Weights of a small transformer language model: 903M tokens.
Each number is 128 + 24 x the weight over its row's rms, rounded and kept within 0 to 255. Layers, rows and columns count from 0. Numbers have three digits each. The size before them is the row's rms in percent of the matrix's.

# up: layer 4 MLP up, 1024x384, rms 0.0399, rows 909-975, columns 192-255
# down: layer 4 MLP down (transposed), 1024x384, rms 0.0386, rows 909-975, columns 192-255
# gate: layer 4 MLP gate, 1024x384, rms 0.0405, rows 910-975, columns 192-255
up909 085:124137151129104150125132108116113146161134142129149144129113108133118123126112102131117149167158175130127103118099118118141101158134089086129173117144097118123158122133164123094116131131124121
down909 086:108094118078128142121112156127167124136156089110147143108088113091104131153174146107142120106127102106173153103117157117108113128072177185157099132105137126143097155146113098173190151135095143
gate910 102:146055123111112164106089114112098160110141197118118101151136128099134082103138127090136129128114117113104118133112118165157127151136139121131121098157141111114123093126113138165126112124163083
up910 105:169105149131055155127144104147169101129139117093142144120102103130097131110139159151129135094158134168119128142135112120138116085125131128142130131113115147074134144141142103133149161124101104
down910 100:138138164125100124162074122114098128107155131126140156113123124147124147126158105120117124143144122134108128098119096173095089128175145164132134126122133134120145142145152128132162144180154122
gate911 093:147105110122092157133115134139104154153098144132149109152118140163109135150107100115139100106133118143134134116117089138121131134142133131145100146118149153151121151128109135141175155145133100
up911 092:128148129124152138124119158161094142128182119137147122067149127123097104090079122129105144127142140142165105139140148096126160181182131144113124155105127135145187106113110098122131161115116126
down911 094:159121130150089120099135136105156132163086097119103137127131106139131119149155146097125106108121115145081164134137145120107149126090163151123145148094134143137110102122179170108091126136106162
gate912 103:117113119074136122157079145164128159146081125140109102120115139143152095139115161148109158168124134162153184083100118121140133142113139145196114163153151143150121127157118129104086127095141126
up912 106:120090129170127177104124149094091099139094147100107131164121140146115108145100167108143121165131146159164169112125089154151160148130154131117112152120212128151131138140120146158145109143104156
down912 104:161147145120116096163125145109121139128173105120135064163104136102142123133100139099083161092116143145143129143096154102118100118142123108129117139166117116135117124132100139129146143105152129
gate913 104:121138158133143125156105122114127155112128144116124143122140109125093072103073118119110097132134090094130129088154133084146119107114142117130140090136124142111133115170117102163074177099120094
up913 106:140099108139109117142126138113109109112109165154136113132111070154116123115147125092100170113106130147161109104161128115168087064101097138120157108159119168125110121107144097176104091136093112
down913 104:128138137156153144187121146133126115169141101152106095115135125090164126162103121139107109119135135196133114129090131141138125120129130133158076173154088142161146147107128102114083073113131127
gate914 093:137162166156103154125133102110152140136115114151092071141116163153153115194144153138148161123102131122094142101085096105127150105131130075110119126195116113147096135137137114135131147167143133
up914 088:115117114132104151067102168160096118150123078099163043094140148124149136094152147133113140135137180145109125106138159095105072122119141132137133108108101160152140122079101155075096140135108110
down914 092:143154109104118135146125116087137126122124144136107130130141115114166103138128092143086109116119157134120141134133057142137137146123071124125082144114138125106134138147147119088136167154125120
gate915 106:119136093105097138175085090137138147110144097112089111163117139168123129111122112115135129153111087170133134086115085129105149111156106104143104152140102127133117154159133130106113118105055117
up915 109:153164115111140122106078140124078068104104163120119126176124074121120103152121144130101120139117166133118105124116101106148146142146131162122138101106122101128109150134100114153138127138152177
down915 108:177130126140090138135185103135154098137137143190148106119131125135126190127111113140150134104132126133126135112183128118111144160136045112113107124141113144108100163124119163103139170141118146
gate916 098:173110144122098124161106094148184129115132111116146123144131080176099079086143121165127192161163127141088176143121099154107124145110133157132110135135140136183119153145098109110135129126086138
up916 094:106132117116095125130130114094128130089125131119163102151115149133141136144110093149135143106137124154113147145138082111175175137112122149137113102148113132102170148092106117117101114112120106
down916 095:125114164157121136151112118145154080107151146125135120118165114148128171082133170115135151169116152174141138129093139143140091134143131132119106127132122127129129140123128113105161133128108104
gate917 100:147132114132160144138124124141115128136088142120087080132163154118122078111107118105142152171091127112137085103155141150121110147080144118100126106145142076123107136161143135101159142109073122
up917 102:117099135156123144113120145155122109137061116156128119152101131130149092116131154105128151075132107133145131152097156133149126115141145107113134119125123120138122112145184139175102119107113110
down917 103:133124127116130138152090147134109103106135161123081099169127156147138115164120154142112154103130130127152141123120107111125151116147150100135102134109090132121106114127151127105108095131107136
gate918 096:144118092151113156124091120114172135109096132140073125117145154141117112115137104119136133088141166175098150139135114131136123161108070159111169088119124146138118077125152097114167129125128124
up918 095:138122099116116174107122163152121114103135187094107097104146146130145158153157112129100094103084148154125189055182111113150124088142117108115155135134152131136144125138138109177121122139137134
down918 097:109148134149125128132143118153124125112111099120120101108165130154156157128111147145142165147129136152157108126134119116111152159132166114119134134148125144093106096131178126107131131157119129
gate919 102:152113113132110124165097105115115155126079172168101166119159127181121142138080155097147127116150161139145181127126095115143165087132125111146131138120111106111121134164143190126134155122132082
up919 104:140072070129122132139160168126125104116099134103136140169126120138146100170145113123152126117143125063168131175142121143122142150136167149175127139127168141161175147138122143167112138144158138
down919 103:153114144089139131109103118095135115135132100124108138091140122102137110149150128126140148169094102109112149121109142103088129117144105139090132115116154134087125116134104144122088139132111102
gate920 098:114123131114113142156117113087175145156138098135131153094116120138084092140149154081125146107149123087123144144108145132151115141089082142077111113121106089170080119130112093165140118132075121
up920 097:118150122129175141093143166079128112130129110138117148144117122087109110172125117129131095147123105099125131116129138090139100155167149139185149113108117128106116086120136121099122134116199125
down920 098:142128103124049139149141101163109116121124175117170070145123117139156126133130114102111141130143152152154132154126145165129177130123097113113089105151154148150112153145140151121126137146150061
gate921 103:125116155106140130127113098086125134133140135075123136126066127123160132103189149113130103130116092100157126110138089114091152128142066150143137154129105098172143127142148124112131148145140113
up921 103:092148116159120066137113108132114120173138139122100139117130129145132119095162170142116178137105070098128122112107127139090162146157102114110110141103117110119116172129102148114079166146151121
down921 103:149127144117118121132109150187126139145167150100100116143111132128141155163173109119149143114130118133091152100146117127123146147167120081119146125139094152094105112127119140065112129154154103
gate922 094:108145133123151165121122117118144127091150169158137109160135113130141088130129141073163083085130127148152163119104114092112138132131139104151152184113112136157156116138113129146148080093059094
up922 090:128129137107169130085130133085157146115090128104124109154162132088130101147149131143105159144110122162163127123156139114113183122141109122134146145169140111118130121136129154149132098132120125
down922 089:120106111149106103128129134198142139143099129123117127091116145118146170160174111140132093126151116102125125078116113149161128130107090094121150121136125139134083147108119149113144123133125136
gate923 094:165095139073136137110092099146131147122123131124132115134153160164143110126138141101137133120169086093164122133151111185109148152123132109170081125126123156093120096158155123139103135137102108
up923 093:112114134113121144102131138112072144170128087146130107117126066145178123155125107121104073131077098150133153096121153174147149114161140122090115162146122092095116141109062147114115146157131153
down923 093:137114138129132146178127121135162124144129106115129119130135134124101126184114124112125137079142133100120126138118135090106096142146104071193121153132133169157119139190136118121115093131107109
gate924 097:132081097132115151153070120131128131127147117120157099169153145102130119111123124148148188153157128142080135110163120061125146162122118176120105108131136090103168113181134134098086109123116133
up924 093:147064112119087149162127143129118130133116109136108117122092146131162103107121148152102131134117130123101147108133101117161158113129145076114167135155127120142125159110106131159157091100125077
down924 097:154126095108123159109107146135156130095132143122171136117193130102120123145126106134115149111113124162115103134096149121107132110111154127139126137102119129100131132125104117125118136150122158
gate925 103:119145165140133128118122132167120161116109146104147114124107161119136129147084136100125095110173091070156100082154102124132142077137152126133155152127088116116188142089128124117146106141127117
up925 104:136096139127140131146126131123138155129159102142116137158126152131095075141145180165127145118170094129117137112095105086117135161159109124150129105123109143064097123137129095100146092115119124
down925 104:099137183128171137144121132165096096106124116131112134119150142135137145121069181093119138110104152106161155094110114124160179113192140129132119157102087108147179143139140135080138140166098128
gate926 093:131109119145126201144115122087152142156129196160141132120114114100133099100112147091148099140160141134105137118104151086176163140133123149187116102139146136113146107118107160102136123123133065
up926 089:131102101147085145128162131124097123138135105091142177097075127118133127112158121135138124151097143108177109089119136160095161155176131095121107117135114113124121079168155069107147144137130155
down926 093:152146149127092127118153126100132113094134136094117127171155122140145097131087129141136100144117124112108146163117126108144161116137153130153090142128121145146143135098138146098153123088111133
gate927 093:156095101132120167141123117130159113133109091129155154128101108099127100116119124175146134172152140173131115101080147114157118173145175132139151138135104105097168149130091133155108182081083123
up927 090:130128112176123104142123152154122130151114154118185108119152175138118124084085109139101104115131166130117158165127147157161149138126159124114120168117141109147142150137124151151166144183132156
down927 092:120149117169151130130178082107114066121133129125142165065106122125118128134161162113152143092102144110115104114122144151125106128084135125122104124143115140136114117123089123120145142131146108
gate928 098:165121150144118103107083108125097114099150122126135113095117150141158137154134108099117107114137119111163129125122120135120156126084106089133161151179113089115116123137163136143169152132112123
up928 097:146140065130135093134136119160114161119153151126086161126130107154100166095112134130120112118101151123111150146089140115148138113083159098134118168116124156128140073138152096138163114111104108
down928 096:129137123144129146141115159117129102101144129134147156118150090119080114127123107153178125131173168181125116077105158134119100150136159107127127167119118136153117158129121113091136092144124125
gate929 094:111120125139155103111136138137099128127123172149095137090128086122127172169087124116093159117145116121104116112126100082163084133080157145149121065108156148103101111107160114116119149097151127
up929 088:129157123149137139135154136117107124095117125140145120091076156157129083112086122121125158137108108132159150136153137172118120060168161142138155163129141112148138094134124129148138146139134109
down929 091:149128135098143114152096115128124122145135141114117131126152146122149183121169092096145098147115131128106099130104156126130130142103098093122134121124115122122163123126141150136115121111108142
gate930 095:099151074169165104131125107097142131150136137137090132128055141143143152139104133135192130130102139144107087125127145114158080116128111099142135070116112086139093176122180103110124124107074094
up930 091:131113128118102156123126137166164130121102161153095129117114129098121155119140134172168091149122159124108113163150132136087109151124138111096124115106152104091085135081124167128133099105134155
down930 093:107126127145127085102130117100108162130170110077113094149127170170111137172107201085114125136123115140134125095085158108100168109119091105135175124131111122137147126128117084131130134111141103
gate931 100:133157121130157132146148073149133108150112113134121116071100144149105129142158160093129137131124106144123096137129147083126150084087101146112159147160115126118157155150114125150113138119095096
up931 101:149150126147129088121146160121106152106127144147126111146103103168140147168128159099077133167146151150130142106118087120163132151116110170157124126136128105133141135104108103107116127136103096
down931 101:155104116186178138132132163134142146142137087091123132116123158128134101074138121097149167140178142099097134110129135075113098157146108142097131153150140129160097122173154108100131111101141121
gate932 102:121104103147123129095103139145117148154150135090178117094118125172141086123139194123117113130165121167149100164086124098101138138127128113146085092094135134154105122143165131062110197081089112
up932 107:118130127094104135087155111116105155146115153124116141139179089116134117113123099134099097106139109103114082123089160123115163136105146110141089107107095135102121102145069096149090182110115142
down932 103:176117077109105157121173135158161129094181176138110122148064107125183113145118149092090116102130123184140146088153146103110117113121164097111111148113103116140142135108155117115131129166127145
gate933 098:139150131117133154107123125129110130165129185112110132082089123120103117153125168099159103104149106142100141155157120153144115128115117122135118120097161084156116105125128086095155142121122145
up933 098:136114157125148146114125122114159160117123140131147125110146145131135129147153120140102124117120138143140137106137151112167145117138113109138091104115180141105111139106094158127133159139129124
down933 099:125152109156116117126155119121104136090140127155137144111121126118142120153139140128103104103151107114081106121122127142128141124137128100119168095127173157138182135072114110129188143121112113
gate934 098:131108114130136095139069132170149157119113138117134117111167159145109114152145109083139192164151122149105104099168111130136077179164141115169156114171117091106162175133121131128107123119138110
up934 097:170147126129069137172148122111090175154172126105162108140113149135121137129159112104104116117134087087143111136168091152135154130100107156128113107123093109180147160130094140180127146133100140
down934 098:130135108163136134132135127141136149165160080133128123173144120111092117129121134156159110137141140146087187076122158130104057120156177107128155133118094158111101157145109098089093121143120158
gate935 101:150140147111162138126057140140135134133113122127150168156123118165113148128167170099096106153157165072163151104149126122185123182143117154076155155178119133130162171177133110155131155145153104
up935 102:135130119097141151167142115145173103160081147119123160116138130095116116094149160163085116107141122121095090134128138109156104122139130114143124152118173162142149156141140095135174154142146088
down935 100:140125121145111130120080170121109187104147136117111115105160147127174133155134114126139106136106113133139108155140094146131129129114113107155139120152154114109149139134136152077130114077124146
gate936 092:097146069143144103132109143148150134110133152062141142157101162170099143115092136135124133141132189136111155133132111141104127117101142156121125124162121143111162134116170150122130178148088131
up936 089:162149123111180144124132105098066149113131107124118128137131121138124082130127120163109121099123126091190136137123115128105122157123120159117171131114104129149158144151112101162131125131149146
down936 090:106114127129096123135121121129129134109164095100128110128133145112138131093116163145116164125128154143109123124128134130127126126164144132148127085166103171112125111118141103126101149065124086
gate937 104:118146110153148132189088133125120158148103127102160119118166133149149104128065135129108156133108164139124116151110106114119140142111154110123113149109130137131164124149065066134146143132148139
up937 105:099105141118137147089126115107086127109110116106167125144160159163138121134171099132111148157087117112136153127155103147154099131144100127179142166115119131153134097133120148128175125122124134
down937 107:118129122150110097083132103153121127152098104141149168145166118125109176086137116132114111171126115115152102192129135127159149116109137111141133148080095127110147084145158175148071105121131169
gate938 088:110122126126112139129092161108122126093111170151059130158078110106136136143125144143157140139104126139086105128140150178142156064102088134152083139147132148152094134130153134116139103117071127
up938 083:114135157102199129094192086119110142150129151102127157104102114119096135149167108119102102124100139105144115095134093200122114165134152121162122074114141105076087129188100086156138146110129151
down938 090:129118109127144121138120072127127108126134102127105100122090113139112146107126103128129129124113123120105159136107123136119127114113135154083166120086147108143158125111144120166118119086119126
gate939 106:112111138081133148147060118150125150108138132138168123120102119115149108109117116113119141120114124137167080094104110128135165105161143129160104087129090113155164166096126134124116134123139054
up939 106:151125144147145134110105094128115108181100149158114119098120165143154128156141160151108121093119106095129139141138157133123103104159125149118103119136115145109124131106150088160098131132104099
down939 109:091118124104130123099147140110137130106093150134090114120121102122146135121068122141106126174171100110161121116145123111116123130126106100133159141124126128137126169125131134125144128087116138
gate940 103:150118129070100153118106083143113136121106168139134131116147119097166125104091114096142131114104110117144123130098119119193140115147134111120130156139129170123138104114096154153104188102097139
up940 099:108092154154137110158113107109086120124135104129112090156114136137112144127133125137107134182125145116155107168104173133106141159163155152098088141109141143153140137093203149103116097129148065
down940 106:155117176154139112156110171105106147103126115152122121123076094115111132120112155153088181159155144141124132120096123112134150156117136130147123142158109117142082108117136100139167132151158105
gate941 101:168150157094124173141130119104145157113089159116136117130144105125096115146114099118118191093126126170137147058120130157136218143110127124089149103149117089110105110122157092126089147153119141
up941 102:135176148111120163095125127097097142080085109110100119103129105135079086117109125167136147126136126151131152135099112139134089170159097133182118119122147131131134097145138083078121116125148122
down941 101:130106112130136146115101110119127112109104131129132149097133146117112182155124114090078137123129157128103137156121108135173156117120163135156149188134158131101167107075082154098149147118134110
gate942 109:179125136127106137133107092101168139095154158148158135126152065113136149110113127144093186156133120121155127120146147097107110097121126118108158137161101137162160131125110078119154089083127095
up942 115:131161080136115143127119134144161177163075152154144133130104131128117123126101113091122100122122083153152112113103140140145139122125132101062122102158140140138116130122124109113105084154153141
down942 114:122113160109160135067121140139133123107147140132136140105159156130179118112108140121120095153122152136144115138159117108136123138079105114146088120140114082092116133129147148116142117101113110
gate943 101:169154088131152156138125130140165142162089126159143116112100159147110180115120126154177133136155108086150142133102135125158137150147177151115119118106111105153130135140129152129138146090128116
up943 101:127080102142099150128143122103149108138143138164113112143133136137146172120133113130101104132132098107093112172137116102118115095133159096107118164137095119166149172090126132096171136115138096
down943 101:133102123105109104151127182112161134122128136130161151130133112149103139111149158147108185112103130103169091104168125177116132148094124124137141125145149155140118099122108134120146137115109110
gate944 102:137097126130130124150122126091116151104099133069144131118152140107172099096105134122149150064122125124096133115136095158153096109074111087114109137169129128125190127089147144116127125115145140
up944 101:130137125115154119146141136138094135089114135131140158121125120135110148135130121095140117119160110150127165171155072131129130106177136109095095138135152113142128109067129146124135149120122123
down944 103:121129136112136128169125107119122132105122091147092101104153145147097121118138126168150151161152106129152125123166123121169083113146111107112129144128124130076118134156126152108142148124133106
gate945 104:135129114141119144150058105136089158133131139132157132078136144145143093129160143107137157101107105129129134155117116117157143160139109149110118160131126151127105083093143174141125125126132094
up945 108:154125078114113111118124127134118114117129145114137119098144088108108153136184087146147083111085141160094181110126127125145177134145103155128114158100145131156137123121135126080103138161159130
down945 106:126111101113093119123117139094126087151119098155121091145108143122122115161135163125131117146143114139147114119097098141109114128125154124140153155168140134144146131073117118111130092134117105
gate946 102:179183156157107117126082111090114140118129184150100150110164169138127155124141153109173130125108161127139149158102111134097141170120152169147132141137110074147156142130148133098156104132054137
up946 101:103132135087109159104137154114161084157179141121125094149093120169112128140145110168121135151123148102139159152150109121116105156124134119141137156129101149141125115163137126103148194091093138
down946 102:137129143115150167127101106166093090077171129145113120141120144141171132115112117082143153146079108151124118091137145153112100127114095102098162117122106131148177184158127154101140138148146094
gate947 098:120116130131112108126098126139161092116111086138117083142103159180202116153087108105137138101094157116148107103128130105149133126132183150146118163148140139117111181144122124107135115108107109
up947 094:103173150138171115127148150152132131083127150132124142168159099136108124159147129102108141147102146141121142141143095095164083092133161142141149113145117161103137111079112133174099142108136107
down947 095:145120106108121132128084173124136115131124132140139092101134161064136141103151119103132132102119112131107150157094087147106108121117095106125113107103119118169130090133113122156155139116174183
gate948 102:103138146154155102119088123116122180143093107134132141131148130155165123108120123143104146121135082151105126103130125142168119119131111116110123176146099102119140146120150151136121136109098131
up948 103:136140112164123120084155130138124144152145141154086127183122151120124129178067121124141146119130131124077151140144142169150133105144184164136140167134071150144151113124126154092161115143087128
down948 102:124186118111133168127130095164121145133136160133145125078125152082173136144143126135097115117125128162206125133101161147162154167119183146142106149104129090109151106149163124136118117142129144
gate949 103:158106120141151126135109124097157152165136110116097091156102108122129134118118153164151107092173104168156108116162118121127130166109126158125151103140152139147127176160122164139145142122112096
up949 105:150138138149164124150097114155092168162125143144168136152129136128144116139125129132123152131070172150146120146115092134108124136127104123093126136110165115095155159083092095107111136115170111
down949 101:120125155103129104137122135133118134113129154128132101155122127141102092119121130132140108144119166141147174121087110117122080104136139130088120172112156128111142197132097141116141132141144157
gate950 099:135122127085109169136076083145165114157127137083136083120131138147160120093125135101141172116134153136170187126135118173138112135125131135132115098120105168130143117133159108131157136128133127
up950 089:105132118098104144114152127123113122116099131160132139115133120149157131075108119135135151174118122104114142111127095101094142193108119118121089117134159098195153101117131101126145179144130166
down950 098:146162145143169070118105121129154157129141127115123162157152109143160148148130131106141136095095114164107114135115138088144075110134148174108204111104103141102144150110165121131140111114126132
gate951 104:146151149171134128164124106127179153127107171105128125113085150122109113150084146128164150120145127099161169124145152120162095110121106139117139125119191139128139122122113158116130163108113116
up951 109:127114127124123103113126121149177157159143135119161131105106086133121138144149157153132140116146123139120128149086173157144165134138121129076067133153128128169152112145086075179114080136116109
down951 105:161129139159101101135117101138120120099141156134113112172159166125130122137125139095110172128112153094092145115127127161140117138162123169092108136111081138154124110045147116116085119137153144
gate952 100:139129105115130134114109135089080113145123183123112140123125153136154106129126175124084100136108114099135099138149154181145120155118136131076143129150122123084153141078140151125147136150142121
up952 103:117100133116128155100118127114089126153084158168123180106141140116136102100098154076127120133089134131157137107161119143122094150137088142130110149094125110123154097111131095123136125122166097
down952 105:162159123126137144142097153133129116111115121076120146124124093127150139151128109122148131114114091153142133111167096121137161103133098184141085161129159125153169129084134140099164125143146123
gate953 097:131146111148162182182088084155134101146108090130138141104130142110182105132094159136109118092119124112135127155156135097114142134160122133091115124132105103115103121109121105155129112112078109
up953 096:124189094129108117145085107126131138129090108102141113157096125130130142111107171172091096104102120095130119117110110105115170142131144148129134135137113131116122111143129075187129104126086129
down953 097:124139133108124125068167158117164178086129109079120138123149096109149124164086108106139157140085125176154128134133173143077114136120108124144105115112122125102130161124132146097133105123135128
gate954 098:171176193146092076143044099090158104120086097145108120119139146112111137125140176172144131109128071109139110140137090164116173116152134147126103060144096100089116164114125139080100160137124117
up954 098:110075111127107070117153133158112097121161150135084153135114109136113138095101145108106115121133158137103133131132142114153129125142105150078131110098139116105084132140108135136127131106096139
down954 098:106157162128117135133121164090117132149130144132140137140128067109128152163106103099141108102125098151132180150128118110120128138116161151079162109143122066140118151175142148122155160174116122
gate955 102:176143136110132169109110141153134124160111118122110149110130093160136097140126153146130154141127137141123127103161132110126112132161132156167152123129128132145121090147090136107178136138114126
up955 104:112131140130148126138124114119139116161100156133122093089143091110088159127135103120103121157127141148163115107065112099139131069119109086120119090164126119107120139120124098124165132128107172
down955 105:080109120106115088131143143096191081089063146146110161137142112144139143113142136150148134131110121144120138153119089145096102122105186139102100137111091129098130162127099132127126141156109130
gate956 103:127109133097124159149076103103174121121121113149153076125093140161124134141094151122156162123134113150095119174079099118161161106116082150104150124144118136144145101144109135145100149126096111
up956 104:152154125142132117128130122109139174114121103116137127111148116135145123096127123138146135126136128123132113109131106098114151077105118166112148095117123165129134103156159104106119172126135110
down956 109:136138105113098140143137143214068217151095133121101098136124133106149104156140107146120153109123101159141142118106134163126127161115134094123121127160146162107113131165133141117111139129109117
gate957 106:118159095142113148094098104107145146097137115136154140134121104138177112096120114119125119092129080097174165134119146151125153149167130150156123144105129101072115112105142149123123137090094124
up957 110:135079097173138145154125101150106133183115168154121131127121163125140133163131133153100143108141162160158137132143109115106171115108146116129120137135164108116150171108147116119114099090145115
down957 109:092099107164157142150146141134108113148123116144140134184144125124119141115135135120183144154107164147155137115124143135102154146098153087115166101103124113123126157165101103141089105169126172
gate958 093:141116113112113167139137104106161152102114122129129151140128155134089143139153121117106171138142163133077117141115157149124098109113115153105180094153145101124130166139144090134124126105150107
up958 091:115124101097138115147116136131106151119115164154130155133134124146127127172118162122106123138127135139180128107139145134141096130104151124106117115118154159091130101124119112121111108136129089
down958 093:133148143114123175132156102128106103098135143102155105120134130154122129138075160164152121134131079094148133121135117169128165122097135154140097143103140126164113134172147116157164145116133110
gate959 097:169158158105133138068077151115152126140161111121145104138161090116133120111133111131139130132154114137125131093128166121122090116119097094115111140145145113089162136081129121132111126124171095
up959 093:117137141138132122097121105131140108144177115156136145120150108155102138138141104135140144144130134163131151093145113115139145111127099128082153108154108136122123110094136115129167087114103105
down959 097:120106118143089133109112144125180151114079110091129083150114157107146121113091085168132148101122109079130144121111116144103132105069161136116105088118154164152061119103176129086096127139139095
gate960 103:142125098099100157144104112134134111108119145115125145167117116143169136122116126112114139120129080099167119099149086148149104107131152153117116101158113145149113177106127106127083160150147099
up960 107:146152113163102114148116091148129100142084148150137158111076127171151117137114149146159107122154150088105112161099117124122111133112087165135110153112158129146088111113129144145122118109093105
down960 107:153173116127107105125113110110114139156099078164114110058160110155152167108105119136078110114142121175116155151171156140153131145157160145150133133116120091113131101120117143122090084155148119
gate961 095:148149117106128116112078068099065116139155099098176146120121137138142144100151124149128104092145112104129144134083139146129159124162113144118160113163102116122131132120120112151115127080100130
up961 091:097104112139127116127172133139153104143126121166104123163113098147126122099110087117151127129084118153118159112173140078143097137098127137116150140121119107120104121163134130143152128105113156
down961 092:094152119174104106133090123141142131123149128135136093140131110116164160131114188165163082099141103154105106094140125151133168136116120144105076136119133149133144153138147079116111156135105132
gate962 094:128129110132149138116095087132163170116111135148068069147144151141122111139142102132115158144105142189133101090093133138132154120130125088095116063219126150149174155133132129099123122123150096
up962 094:159087099129139172097128145102110134112126167087094130128121077121159118118134142098154155143160113159129153114123112136133146140180168106156145172109188083114146119114123153109152114142078113
down962 092:136094144098099128101097116110153130128143108168104134145110123159113106156119102141094108111139116106147146135080127133143127155168132210118134145157140119128137138150128117136127141120132140
gate963 100:137115089150111124180094146123083157105125104160135152121147132178130106054136159134121157123159080153094083137115122109167132113141117105139149123152151140144135135107178120131113108149115125
up963 102:121129079133105098114120155161125137136109102118173118065140117137111107088136118149155157072131125123122066158115077150118123158133127181146098114092138086142119114162116127131096083141155117
down963 101:112130092155123125115124108136126123136146131148115134122136120128120123129142114124167185124104152052140148119102144146127112126142151101119095154150145114086135152098076159146139159085134132
gate964 107:120146172105101132124144139123129139152138149142192079154074106141126135147120154109139107126119116108129193144156110113151137111120138156128125148124132142162188111126131147125092147126111080
up964 107:126130177097142088108138130101103135098183170126111172118148153085132157168126091133102139157142121162150109121105103086121127147144105123164140135161125120116100117099120092147147143086142112
down964 106:144144179152112146102127155100149135090125136157113111116138128141123104111115108165134131121130137101135149142138123163098126129112069130146121116137132141138116129119102140123108137166115139
gate965 089:104108088113076164081107160133135072102132134157132120107143135138094163119135086128140139157108125122103141128135104124137159165132145141119168141148158145146133120118074106109097093143086132
up965 087:114117093138143097167142129128079161130087083146117136144123120121102113128111114090119131092130136107144112119100107135115084172125105143156150135135101126097101142177082083098123136108124146
down965 089:193155141096134129106118117111114138107142126143111136144148190129105125164113116132125141134164148087118124186139123134160146125106099107141127100068130127115116124080169166139125120102133097
gate966 105:182117133112101144127098107103091124157080106129116127153139109132146134175108104111128110096159100128161170079142125095136126157106127167134111127139128133124152135085105142136144135082073099
up966 106:100123150114094122136139121130140115103095115105154127092150100102130103151102108150149146079130143149131142146095094160125162144083216108116109157144134105099105107113106123133068112129124150
down966 108:075136145149077121120114197165143114129130097111116168169122108123096088125115101115089167133099115110102156134163133098075172133200113141133091134140160107129130122120141125183134127173136123
gate967 105:136099107112141141139105117153069175087117118129161123131126138173167118132145145132128132129162136169092145152123156158129129073133122135115130150159138146123103132126122126144124144109066092
up967 107:127148123121125119145122157120128138151125127135115102103162096099081119123107053164116145096091144122169139114100117097113138142103110092113143133098150114161122134133088138117131150148141189
down967 105:148130139127146108096082118146119157078122101157089128110134126139118141102110096119136102110145117137108120136142110089146134157160132144109134127127162114201102161104117162152147139127133152
gate968 102:132161161084152155118101148102132167152139136143142100133135138104118126141181163136131126083173116081107084101136097141119118113123089126103144116121118124113111133162121134165209107133113132
up968 102:153137131135098117137080108126138133110110135149123162110134087152121124144125138142102118138159141101160124105076156112138134129095116130100138199111117157117153121133118105112134130168128119
down968 103:126122105120162161117177152128126129123086157141118128132119132129116135131169139115104146143067141113170179100125127103111166123138098094159133160106196126161088101141153132105119149149166113
gate969 105:118121138158139105098134079118114138162153102086141128116132099141112103107146099152136166090115086112151073107125124100138105119102100103125139153162153111129147127109137163122115154102130100
up969 108:118115121090155121127096123070113138160120136127166131155132148099152172129133125091101109100106117139137175125106135104167140139145141125102141125113118150160126113139159124133144103110168139
down969 109:154155134046134127149128150107126154146125141139095152117113164142121126087128123143138162129099112111148089131130111126168134151116118073119143099132104068130120132194117137085161110130145114
gate970 099:132096176138118108134117094136134163128165139150150091125117106147146108151111117104135138093103112165134152079130143109133094132112114134075119089154115137131124143067155112097137113120156113
up970 095:172138161156168156125137112096123101137148162113135157135171127140134179115107150126112172114127106126168113111148161137148094112140137142134129147146079123153119124141143136113135103101158121
down970 098:112112152056128147169136144106111078130142101130140142111124142097107102124107128127171148094131121105123157114185094099131158116095170127159150118172124105130110121085111166148129107087104157
gate971 099:129136111123110117146092141111118154091150116160131166141124151133078156117145110108109137121145145113111158169150138096140140125124146134148112063149125135141128160099148109160122131111149111
up971 099:124139126135102145147098171145139123098146137140132073109157069116098126140142113169159130136100128104118076139138192090149149133124129107150113125125094118122112142107151125126140119148111110
down971 099:131126160088088140160106162162165162095063140084116147158088111143151146116158119104164138127107116143173132139129156113139113174109163130101135158149115121124127110199121132149175117123129108
gate972 103:162105166155119147140063165126148126102114116122109120101081096087135161115111125137158150146169120116144113136103120095162100129093134099120115116108157136110112107146132099157120121133120103
up972 108:118131138129128133138129144094153124131141155107133127123145160110090109111174123151142190103158127169103138151119134139088147153130138148148145099129159183107153129122128149124129102141130161
down972 108:113124138143122131127197109127152158149174125144162150114129111121120111125101122130118084117117126130121140121134147099110076110084124157152131147093113113201149119123094123101115148143156110
gate973 100:111168144155170146119103100154137165075120130117110129146132143111123158064139186130128135114116135124146112079151127137145143154125175133121160177143155115152153103135134149141123139152145117
up973 100:086117135096143129142138175118124151110124150098128152161120104153163119136140134141124140117128085128082103108129114173152121095135150101201107073139145117118090124148092137125144142152098132
down973 100:103110135120128142162126166140115117107130102114148151139117117121178145141143157140150160157125111092138115121133109122137134171151091142139095142102107118140138155156172115125140132165154119
gate974 098:134115120138151163127105113114083117125150130127176096109140096146121113189077099117103059114127106164137147094127080168130156099093124160138116160101155096140141137125156116080156183117116084
up974 100:158159137149111108107129064118110173066167107118104139139132154102105123109107126111096134160108137165137102158160148107111113141158154152140122131112142129120126117104121154168113096129180151
down974 100:081076185126132109168120143133129117169150178152114168143179117123170132080144138116140118139115167180114147120142127105139103110101148075074113143147107169120126134136150122130117096118134137
gate975 098:147160119134091109124110095109146153066144120094122158106126110158143183086127135106145157167150143082155132142102139130142150146142132136136090120141091145150147156150126124124154143085083103
up975 095:070122174131100165142150106114103129106094114154165140148117185119149099170084122105140142166081117089143152170123087116125138121116103150106117153134108154124153139134127112169148161098122101
down975 100:138151117119128140121136114163097138161122109099158115112130134090155119115182117107129148097191134144116181090100120141171105125135125135104137152142118140105163107131162114099068086118113116